Weights of a small transformer language model: biases.
Each number is 200 + 30 x the weight over its row's rms, rounded and kept within 0 to 999. Layers, rows and columns count from 0. The size before them is the row's rms in percent of the matrix's.

# layer 5 MLP up, 384x96, rms 0.213, rows 370-383, columns 48-95
099,221,162,175,213,224,211,202,197,145,213,237,184,214,198,197,250,195,228,213,183,215,190,214,240,159,253,214,187,227,179,232,246,201,226,192,235,154,200,207,253,186,167,256,214,191,191,175,188
092,254,175,238,180,239,193,198,271,190,178,171,202,193,202,184,191,246,242,194,186,181,217,242,212,166,170,195,216,156,236,215,140,206,231,205,219,194,210,183,154,173,205,221,222,176,181,198,174
106,197,170,212,162,197,201,237,170,126,212,192,195,260,202,229,160,162,156,216,182,172,170,202,211,208,197,169,242,143,250,227,219,195,172,205,216,195,231,217,190,185,166,166,203,212,188,241,210
097,201,114,215,238,149,227,195,192,201,160,179,241,264,200,171,166,178,207,209,196,238,200,256,205,199,200,227,253,204,210,170,230,191,195,199,148,222,217,233,173,134,180,180,218,204,224,160,175
105,217,223,194,148,162,237,150,222,173,208,217,175,254,195,238,141,196,244,183,160,172,200,185,193,177,217,207,169,177,155,143,201,191,248,220,197,205,176,227,245,191,190,185,171,174,130,185,212
115,208,176,150,141,180,233,261,219,232,183,235,213,190,167,217,178,154,178,194,209,215,146,198,215,168,186,156,183,154,193,214,231,248,176,203,215,200,210,186,221,138,190,213,222,205,124,182,177
093,247,177,229,191,189,171,192,178,214,158,172,171,165,194,193,212,219,252,176,243,166,221,174,233,188,189,257,231,221,190,152,192,214,223,141,158,185,178,176,250,161,213,218,165,137,170,206,218
099,140,178,226,142,208,150,201,185,206,188,180,178,201,206,204,186,191,244,177,190,140,195,170,145,254,137,251,205,209,213,177,147,174,179,254,199,176,173,216,208,155,138,200,197,171,205,196,175
091,166,191,182,198,186,172,134,215,187,181,212,213,176,219,292,168,212,187,237,227,181,163,154,169,220,165,218,204,192,209,144,153,182,191,222,246,162,216,173,197,176,168,197,119,227,175,217,188
089,210,229,237,185,210,179,171,177,199,224,227,225,160,179,191,193,225,160,230,179,192,193,128,187,162,190,219,212,177,222,165,117,185,116,185,218,214,165,217,240,185,216,187,204,228,244,181,225
090,190,222,122,169,189,240,255,208,180,258,209,219,194,162,191,242,189,233,197,247,201,176,192,217,172,134,236,198,174,201,230,236,241,199,177,201,200,163,213,246,188,212,206,209,165,162,179,238
092,228,197,220,194,142,203,193,217,178,214,212,205,195,215,200,190,150,219,251,145,159,151,187,146,206,150,203,149,241,178,182,222,167,236,210,186,251,235,224,233,213,221,189,236,179,220,224,207
101,121,169,222,207,241,171,226,208,202,164,182,206,261,164,174,209,188,145,148,173,172,171,172,196,239,183,195,150,198,222,208,186,195,203,149,189,231,176,158,175,185,146,229,177,190,235,186,170
102,202,207,166,215,183,206,198,203,166,168,138,217,192,224,165,220,208,139,160,169,227,171,232,232,258,137,177,207,147,203,170,226,229,169,178,197,153,235,197,180,160,260,187,205,200,167,190,193
# layer 5 MLP down (transposed), 384x96, rms 0.211, rows 370-383, columns 48-95
103,201,190,215,201,169,195,170,184,260,190,211,238,212,220,175,190,234,189,163,197,202,216,221,222,206,172,278,207,185,149,213,154,182,176,194,207,222,213,146,195,158,127,188,233,193,228,182,160
090,160,248,196,230,193,186,231,172,215,233,239,194,235,232,215,213,162,199,177,139,228,171,197,144,209,223,174,276,219,252,174,184,222,206,182,163,228,194,220,191,214,173,206,237,216,214,165,222
109,220,173,217,184,176,246,190,175,207,191,191,210,201,236,155,258,250,231,195,218,217,215,176,117,232,238,160,254,195,225,209,216,237,172,188,195,215,193,198,224,199,247,211,191,216,202,163,132
097,249,157,192,199,238,202,210,205,196,220,137,181,146,151,157,224,175,173,211,194,189,154,175,152,199,182,182,165,182,184,137,167,188,226,203,257,216,217,190,183,130,152,185,178,175,260,174,153
110,162,228,213,206,189,190,247,270,179,217,199,238,173,153,254,194,206,192,170,160,156,205,204,220,193,220,169,154,215,197,223,207,230,267,252,235,222,208,215,226,238,234,179,222,166,221,231,228
111,213,220,238,219,199,277,161,208,217,212,198,223,230,187,165,226,188,181,236,205,230,220,230,194,219,228,221,162,277,196,192,181,220,217,207,199,175,211,217,184,189,235,178,182,255,225,208,200
099,152,202,178,196,219,249,184,207,216,202,234,218,178,256,233,221,170,220,201,205,259,188,163,217,244,205,182,206,172,240,256,189,181,188,212,206,239,223,216,161,190,232,173,206,148,205,241,131
086,192,236,164,190,196,170,200,193,187,180,211,223,232,147,153,228,192,181,180,231,233,151,202,228,158,204,214,166,194,254,190,249,243,177,117,154,205,213,153,182,188,212,196,205,198,183,186,227
094,176,182,182,179,188,209,159,201,166,220,249,176,177,231,234,192,187,183,143,193,211,187,194,119,154,210,207,200,197,215,197,184,182,223,184,150,142,189,176,223,175,181,201,246,204,253,144,201
097,166,197,247,169,143,249,202,237,172,244,149,229,184,186,200,174,197,175,230,240,146,191,193,252,218,198,226,195,183,144,253,149,225,189,246,198,200,203,198,183,179,248,194,171,187,245,216,173
096,190,187,230,190,209,197,204,200,179,225,202,215,179,206,176,230,254,197,206,206,206,194,255,214,229,212,271,188,253,273,213,166,236,218,147,181,183,192,207,116,256,199,208,197,193,205,180,203
097,166,147,231,225,207,233,170,238,248,183,183,227,191,195,192,221,178,205,190,235,209,134,205,206,216,188,244,210,190,238,246,177,216,210,220,248,152,188,229,193,229,245,166,200,173,200,199,197
079,194,278,183,210,186,212,165,193,207,206,170,227,185,220,165,190,201,250,225,198,211,217,217,211,243,185,196,203,183,215,231,209,204,194,202,148,162,199,206,255,241,203,160,166,215,194,173,207
109,185,231,185,189,214,198,197,177,192,183,200,239,227,193,240,158,262,230,211,240,196,203,142,202,123,219,169,179,212,194,226,269,188,224,234,214,200,203,220,160,196,190,200,192,196,275,228,162